python train.py --n_layer=19 --d_model=160 --n_head=5 --n_kv_head=5 --head_dim=32 --d_mlp=320 --vocab_size=3522 --activation="swiglu" --norm="rmsnorm" --norm_place="pre" --norm_eps=1e-06 --positions="rope" --rope_base=456000.0 --rope_fraction=1.0 --qk_norm=true --attn_scale=0.314 --bias="none" --tie_embeddings=false --parallel_block=false --extras=["a smear gate", "skips across layers", "LayerScale", "capped logits"] --init="uniform" --init_std_qkv=0.0395 --init_std_o=0.00641 --init_std_up=0.0395 --init_std_down=0.00641 --optimizer="muon" --lr=0.00317 --beta1=0.9 --weight_decay=0.06 --lr_head=0.00669 --warmup_steps=70 --schedule="wsd" --decay_fraction=1.0 --decay_shape="linear" --final_lr_fraction=0.0 --batch_tokens=16384 --seq_len=1024 --doc_mask=true --train_tokens=116400000 --steps=7105 --dataset="wikipedia_en"
Each number is 128 + 32 x the weight over its row's rms, rounded and kept within 0 to 255. Layers, rows and columns count from 0. Numbers have three digits each. The size before them is the row's rms in percent of the matrix's.

# layer 6 attention query, 160x160, rms 0.0839, rows 0-45, columns 120-159
094:145079112118147101154112098116110155106120152096053104168145082097085096146120170065160106148174117126126071091185126176
092:085105134175149160143093129126115162113108172099088146090068088118158096123105110122090108122069146109071104101112167119
092:150114123104095155132116101142144100199130138147207096123131146140123118161128151088127085193219099138205139143119127130
095:136105100126120155143102120120148147072130158113065173045102104198131155138122082143175112081111173131127081090131154091
082:155164100116109110135140139140123139138023069121083089119107170161087128125194111154177136170178109132161139160150124120
091:116110113113159100135119152193130128142083148079141089138095166109082177158087149152164126077128102149136151161094093140
098:136148071140126160156139184119197144150157130167165101149099058141120159143142157091180108104116243144151120165116101137
111:070158094159166150150092118141154112053142105120121138131119145104116190130104151140115125176137144178148148135164068134
103:140144098167154169116126145108130182100084078086101075146101122138141133157113157167159133156133119146080091121159133135
106:110169109094201201150138121103206153166080133113113188098135139090146130139156141131154099161163068130152167172173148083
101:094139082102183112158085166151103135147149197129107135148173127152080131182149094105153132161120096197125134134089123132
112:140175089116109165092119120095122106110098155116126153111071125144127187138107123107127200113118086150174104219128143135
106:180193092111102155187093170086177118146169103155125137096103096133139195150108163107111115096110178141128122111073096145
101:148081087112154069164106143053108129161120123134147110129138077125111160146138123163096158131090135128157149058077175144
106:193092122098135173167115067130136094174140136108160148123125127172096101126127093130145119128135119114130175024112091124
100:136140154118140126111140144156070160154110147155110101098059133109114162187207170105143168076133111173107144134132153200
091:171167126105105093137138104136169089126127151179151080104127171091054147105075136053124177107138118123151091162139129182
095:131103143114148128135107088074077124114125085150131069131092086092163109116097095052045113136126062121138129151153129156
082:092170089122140196079114150085146128156188091140120107095138092126101091085115109143131161200132199116176093124145123151
081:164122091138114124097063120158058138143149144108133103094120125095128174121124120138120126185157128172096156127131153113
084:152100114114094182140144133144087113143242107158142197110174146134169123135130088151124088096119112093121085141167124125
096:127138160115064161113106132138119140101172083132145134145112120151114112075060101085148090152153113087116098163141153140
105:137118120130133093107169094140140144213067121162067083118132156130125074196123153132122121187159129170135190161077075129
097:146164126214151085155097120084142143117177162161178112136101131108128109118123154145090115130205072112144138096138130097
109:130128081127138152105137117128128155112121134153137083090132106109081118139115087115133184151105138152077104120138161122
101:154127135144171162146129122161121118103100152137127129128122125171132169133157135161154137141081095102101154106129153119
100:158059202147132127091133126133198159169186160197124166177159155127141141115149171086129106132140144115176087109155140136
097:108114141172146183154109169105151176134112128210070124122136109172139091156074125121088141123069124095144156091147101103
114:097179124050131090127187143153119130132123164152076084075124132172095133150118149171096134194140134092127099132108105136
109:129146016155118087154143178125131115125154147129161058146129118167149139166176096127150140117052128160188090105152129135
116:133113137119171065123166102083151065176174059183120133105164191066144083173140154165122115136141183128115072146098127144
105:153163130169117112170092112127159123138092112151138113056121098152095099084126107126107087141157085111162186162062163145
094:135140161086101185142172147114157107121060127146029115167098088128142162117150063168107135133143155151132088090115151102
087:128126134137084157068093119178142127067066182178121153124164165128089110143077150155075051147184167156147134081133138084
098:145125157161125111207161061076147089142139108113082203183142101172112193105186086171089087142139107162069108164150161142
100:068158121152109077143142062052136116169155090091120162146131107151112163103127094151134156071105087161047084106162151137
100:108063130078115110169129081106123124126175167081138141087168140135120108089139096160141158103119105140091123165108182183
095:202152188110125147169140123145122125156112124057093170167119124131102136145174164089125120192138184129081179098113110137
107:106084086158125169074092165165159115175123130115151147132144078049137137165129170138093095112111152116131115141134130165
103:154140109097108097151149107122146083115063156071153122122146096175160122107153151148138134128138128151111120130139079143
103:144120152173108101126107155133128158165152132092143148102170130100112106150112148122187099114128192116076150129172089154
119:122148121134127103124141140141139156089106164116118140073126164184123125080104098114138135125073110167064140117166120105
099:064127148107111113115133168192090146144104116113158112197120117117145143124161087131149132140134089107126179124102103202
106:117091098118143125104194134139177168069174105109138111099082159074116168120132142112138149092110087139114131146158096083
106:089151171065119152108162123102130111218120060147191079158136074109135135191134142100111140149150127122126108083105119126
124:111155123164152107111073104119117143097122141081133123176096091119077147123113099075110123157115129150084089105098134108
# layer 6 attention key, 160x160, rms 0.0848, rows 0-45, columns 120-159
098:121175106187161150150140144111118104149133114095114081130101140139167163140118151122129156095096112086164150146158114115
083:144178100179174154120097145144140135132154092148099090102090172152109106123151119084098151069136089081099150162088125145
103:174074147108091073163161125110130184102134128139119099153153137157152092124121143176136106155170148178139114115218135152
089:133165125128109123125126124161147085153192116095128148077099130101131217122124107141085201122043103120149134115100091069
081:182155083143172125107114119115102177118117176134161103161150163129116079181124139158167086133221126174098131177151075150
095:180114158130073100100207128097125172096128044163154088174149113164146097128076151085189134120186108076131153113144114138
089:140159107150157074152108133151109117068154103103115174083142138098116160154117107063127155167069189114166127133169156150
109:100114181090142141059107168143121143104169155148075087137167155137105076089144184053150152157131149125129192117114168164
101:078119116124123105095090202122172173156093124150091086099127053115166133120146126132135155124195126140128119104118127102
096:100079117126185123175090138136106186131095123205195107127136175114134104158137147085147150126093155174107125123105107113
101:155096140108126102135127095129141111119151159163149156080184115124064147173086108074061135138111090140081123114196131153
117:152150104138137090153158089106146181155139175190104134143092070101126116118129149168134121120098096117129195140124150163
104:155082112074093131147100119125107161151179084104150103084093065147164121128088117050075118094082092147124166070183137152
102:092162158135171061120134122184136052147119093126154074145155115153153166082120166108127172112134173131137125108079145133
101:125131132143079179104128133125131171139152143176190123171095065118130090189100127128052114127142089120105126085082072137
104:146199116112095093106164111130122161171066147136114112140184175169174104124108110135145102133156097136092176174154110123
076:090141113112187084151106158093143114086092155093100154096131157138078068088144105081131137158121154114064138178112117154
085:085138128098151093063128121131151124141133139133069162159114144157158126114119107126138246089124184110152141147055121149
069:104100128110102179096112138171157159114078116143110100134123142184101064134159133129101101150139127151149169092195182101
073:116121147163113149175140109128125091167158138127166176142153120129185169117171102117103166142103167154168129128118134081
093:099110114121183111187104121144171080201118167119163152095119139068110131118138115153128165090095076127128133101093172166
091:122151058121130143105129122150137067108122145154101054071127114077136150135169154162123104105158153116146133115082116111
113:173099127133138077124149080124153153162117119146132189094154143067144096191097161166091083153190153188173075076104091192
110:142177175154109083117085158127158097096147115106086081086107121119105147138181080102089087142093111086150134105133147140
101:145163128108121138121127129120149111061179109116149137064182127111128116130171109140100129119105175159094135136075089134
088:118140159141100118145126064214184123089070146189100111165192130157162152115140148122131138142184185111137146066184157049
101:085092158163132097167112156159122116136129158139081143138139118138129103078110083153127086106135172066123119136191131100
099:147113090192088125105152171085187111104177118152159076092122121102114099144143135116127184122141104102111086106157151156
106:092140083102185097101140088126154086131132094114071126075177172151096135141141172139147118069139101161122110148131156149
106:196138153129145088132149140106131131234136151169127153111147141131139069135125087157194147086177111115128094137093171105
099:046169115167102156111162097140153176141080126109174094166153169128121135189122154110186142114139126121093136170157110080
099:126143089178094126155128108157152136106080130116118102089119138177085110093149089097108100128097143151163133161164148102
087:105119103161106135143090096061060198148094089097106173169132140159070162140074174146104113134113092115101153120160142084
095:060159134076111149126107089099169100149130098134115111149133094111117137128084139165156093120185113100230145153121099101
102:116172119133130164098156122098117059076127146144181099139106123140126140155185070073102187108119129134146093155095184187
103:150156174085068133141109127115123091087120101103139155189133101105091151102157078135136094149060163111112114115086163147
099:162089120137110112082110155107064092084111147144136114163119112169110097118170099083125155083154149096118111135154122196
089:064135099138114110097151146117110095145081108127120120163172093128187126173086122138117095152131155095138148095148122117
103:089141137138175103138144127102159111125184096120140107135163133147151106193085138088131185109056129103141156093136189139
111:202135129144093138116107159090057132173106150096089099123136117130200158123181135129163145102071119098082141155189109097
112:093080193158168178172105134108103191147152152136119109119181117077149155115066123086141121133166147108085161122118119062
115:114139129094200096187095119171186129148112081159146119104111127121090132106179097090114089096133103141114131114139143143
103:054119099096072107079108094149133086102134086108113124177095158102127123170134153183129171126144153123164162135142201059
108:158106128090144111115186121139156133180082117112103102142080129147113116077128164100173072089083130164100131115123134102
098:109166126175115086106143128097108106129139137128130106061113100194062121112146161107100175170094163104092115121165066132
110:122164103090148109172140115189110075201146107144106099217153135133124154137062140098154117148113092137063090189183143191
# layer 6 attention value, 160x160, rms 0.0945, rows 0-31, columns 120-159
102:148136162154176100137126115199175092141083105198105105135107137116119169135148137153145096110173118183064209119106126149
097:089163059136111091186160134114145090146088132101128115089079175182197089130151136203184110119147163131128103150102166172
097:069108156164135135118137061095130093172186098087158120080132091130080107088116119104138107145167164143125119087153109112
097:169150098103113169131144149156115121164102129096111130106070149094125128134100171085122187108135161144144095081124180156
095:127117146147144188138092121158126128143180186131166034166104099140097138066123109114130153141192129130123181106103076126
100:123099140123107156152123132071141127113173113141165152116114169110136124037146133143072102147134143174112092097183138110
097:162134176110167103121103198150133150145165125145088164188136158106152107171128077126119123121151130132124095141081180109
103:167150128180150127117137096161134150216153132088130138146154144110124140100103150141121174123156094055065148137099111156
091:180105170119124117078085151137143089088107138119111113160085054137140104172159136128163150135200089145163089087093103193
102:111114175145161123116108150113127162201154183168119146141084090088139144108118156131102096134163106119126079131078099155
093:127143143179074114102104081134079097080070091116155088124165114103090147040056177117120179100130148078124118135180117103
092:126117124117106110135080114145166110076118122171102161116136129114175114144115136130119142183063173121117141110144109119
104:140094110145150106161109093196110182215145126126172139083088125119151171193124118116123166139146128100134189095076146141
105:166197125107100109071161153128113149122092125079120096158135113089149134171111164104110129152131194064135094135148103115
105:105131132160160059112183159097187124104170089116087140116102137121134184146150082107119130099078145141093096142092129113
100:063093099142134103132186129132121167155119152154119064128142144068132131202145193116167192112122124159128077089126115113
103:121110148163140096149143195121087195162132125128133083131164099112148128154133134132119118168138100114132125107106130127
096:142171147150119120127101105109082175151157155079079144115144071113104165030091132121117103172066151158133138121128080096
101:111122098081149121123126086156088125151165100165162135107078109103132132094086138175082119151143116130087092162123072121
097:183151110135075167096100131096125155047179142147098155099129099174135154129096136145097195144121120176118134170187155107
104:156106130143160133087124128148190134111151096117127140096155129133080095083153120168059151125120160115091120077142155119
101:164147158098096139136112093142181131103161116118128161128120061121155146118117007167088099170096163095109083093176129111
094:073066158173039133139143113109144110131114114096066157091129127159065119138146081154169155144179163101142166103168116128
093:088103157101136055176122073153123156156113109137153144134056137137127146107085141092139074124146111130170144142119102115
091:164111066116158108149140175111158143177088089114179168114164107114148114129150144102154074143162131145143145210193123157
098:157084148090124150110132131126107092182190135107157075114137148158171116132136098102134173155133148111157103125132083100
097:140135109120115140148168167095127157167128140094118186083135089108108086104157147079126095157114109087143144127123126166
103:180120129108151080200091120141135054199124086139193105115118123140113114127091167097129165164155153095096107154136132089
095:127145116139146106060098137106087095175127122078222143074137131144138107090109144130077129132117106104110159063145150106
099:196144161145098079150107158132113147103120108118108150107053163170143132141124115186115090073103172148150150141167160034
100:124089133144125105162087136173063125181084190133136095112148143127105167129133129146167135203145099096147164132103121156
102:166163120118112153138176108131124070157142157176180150142169116113119073166100190131171173131175109155147093121107094153
# layer 6 attention output (transposed), 160x160, rms 0.0829, rows 0-31, columns 120-159
099:183139111161111157164071119163092113159148075110140126115175180112105109077064108117171170136110145144146129128110114092
095:122144166153104118087156169110135161151175167138133135154152102166085184112125097097095136129132084147129181104187134091
101:219127069148092125114145214098143136116114164104090127103145197105128152123115103159083173103099156118059134118113131114
098:061114157102099127171167131027113096130193095157165113089200124161146143164103110162111119129137187103124074169155135139
093:148107114121088163118156212154164159093131080138099138100107108124138167115122167146184103093130114090158144164173123073
101:167117129135106181169183086135156116114176150175108051187083097156168077127155100134114119119101117137108152119125112134
100:112175118113125116122144135096111072065166119137182184099129152155121109098084111125114208089161061115145141102182094131
107:141097164073112138164067129143086104050091090113134096099161107093101118133115060129142096145152149119155073135184171104
090:130086104144149089144121101138142157122096177151130184140149130140172167079104179121100100134143136135168093100197093142
100:140051077112104089160159121161099103113136106065123160148110143070112148137110093154144126134128076138106147068159110168
092:114112125159127141120162169111134138101167100169102122102099133132186122120102080168086123161159158097170095178103079196
095:139146161108161151134115154201102101143147176124150128100101144185106154180125154101132162117123118154152066122116037187
104:130117102093119179141116119147130083106147118140128145185146144116068129166118145085177123065127098110105080140087106136
102:119074139163093122132139127133110099106180132137161151103170180129120125088135080169202091171089115165070116120099087153
102:143121121165086134154121107154095128174099103164186141183171168098121087143150069100163150134130119119119165133147112148
098:089050162151136084166076089139131071076133103137126140110139129120125136102088112082063128118171112126099127086118089162
095:115134174054112156121084095122162103083190119159136168161123175114162103093112082069113155098140122117089113101124168158
099:135108127138136129183147139133109142134095110109100060090160144048156131186173110119109127111045152124089167137137180173
099:162111154119111084160091162137164052078089077145101140129098123149098126189140151158154193118101088172131090121105146097
098:123133132168109072156140133163103069174102130173170121098140110106155091175138123119086103116082151148105091115106115125
105:178150120110108169222167109073145115133134168136086135141127158122193101115119149186062159177123157125186164153136183121
097:116145189144133087143173143034114080109070160142099152088146160172101088147097103109174143155155089137139107133055167137
096:077204119193159118060155135152098130081071125090100117119084079086137161115123155135105164111115091101089136085122147115
093:155140097132066140100148134145123097112083149126110140061203066115116049130103176123140186092103127132079164091058193085
090:111117143049125149096100109145109146089220113132145114133147207109123138141148120136055172135118103187085119115153124117
097:178121159154154170194184136066195109102084132151102163133150097093120087104136140147161137149090153112081098212081164123
097:072114102095143124101101153158187148128129065146117120137119168094140155144176044150154105116083188148109155144137113130
104:095206129090118172103146135110092075063126172131114131135104187100113158150079181122141104219155165155139114110084165103
101:128104125083122090143143130106154187124139152164099136134106123154139112133082091162107099115147125093138111134065192079
100:120119096178135096085139157161114117106140108080121160178162161060171142118134143146086174125078127114153092175120157150
101:115152115116108139105113142189120157091169119061185168135131174133115137104046156036178121097117146155129155096147165074
092:139133109126158126097095159082121170057158190150067079133141144183179153076064118130146125174164146172094121093158112177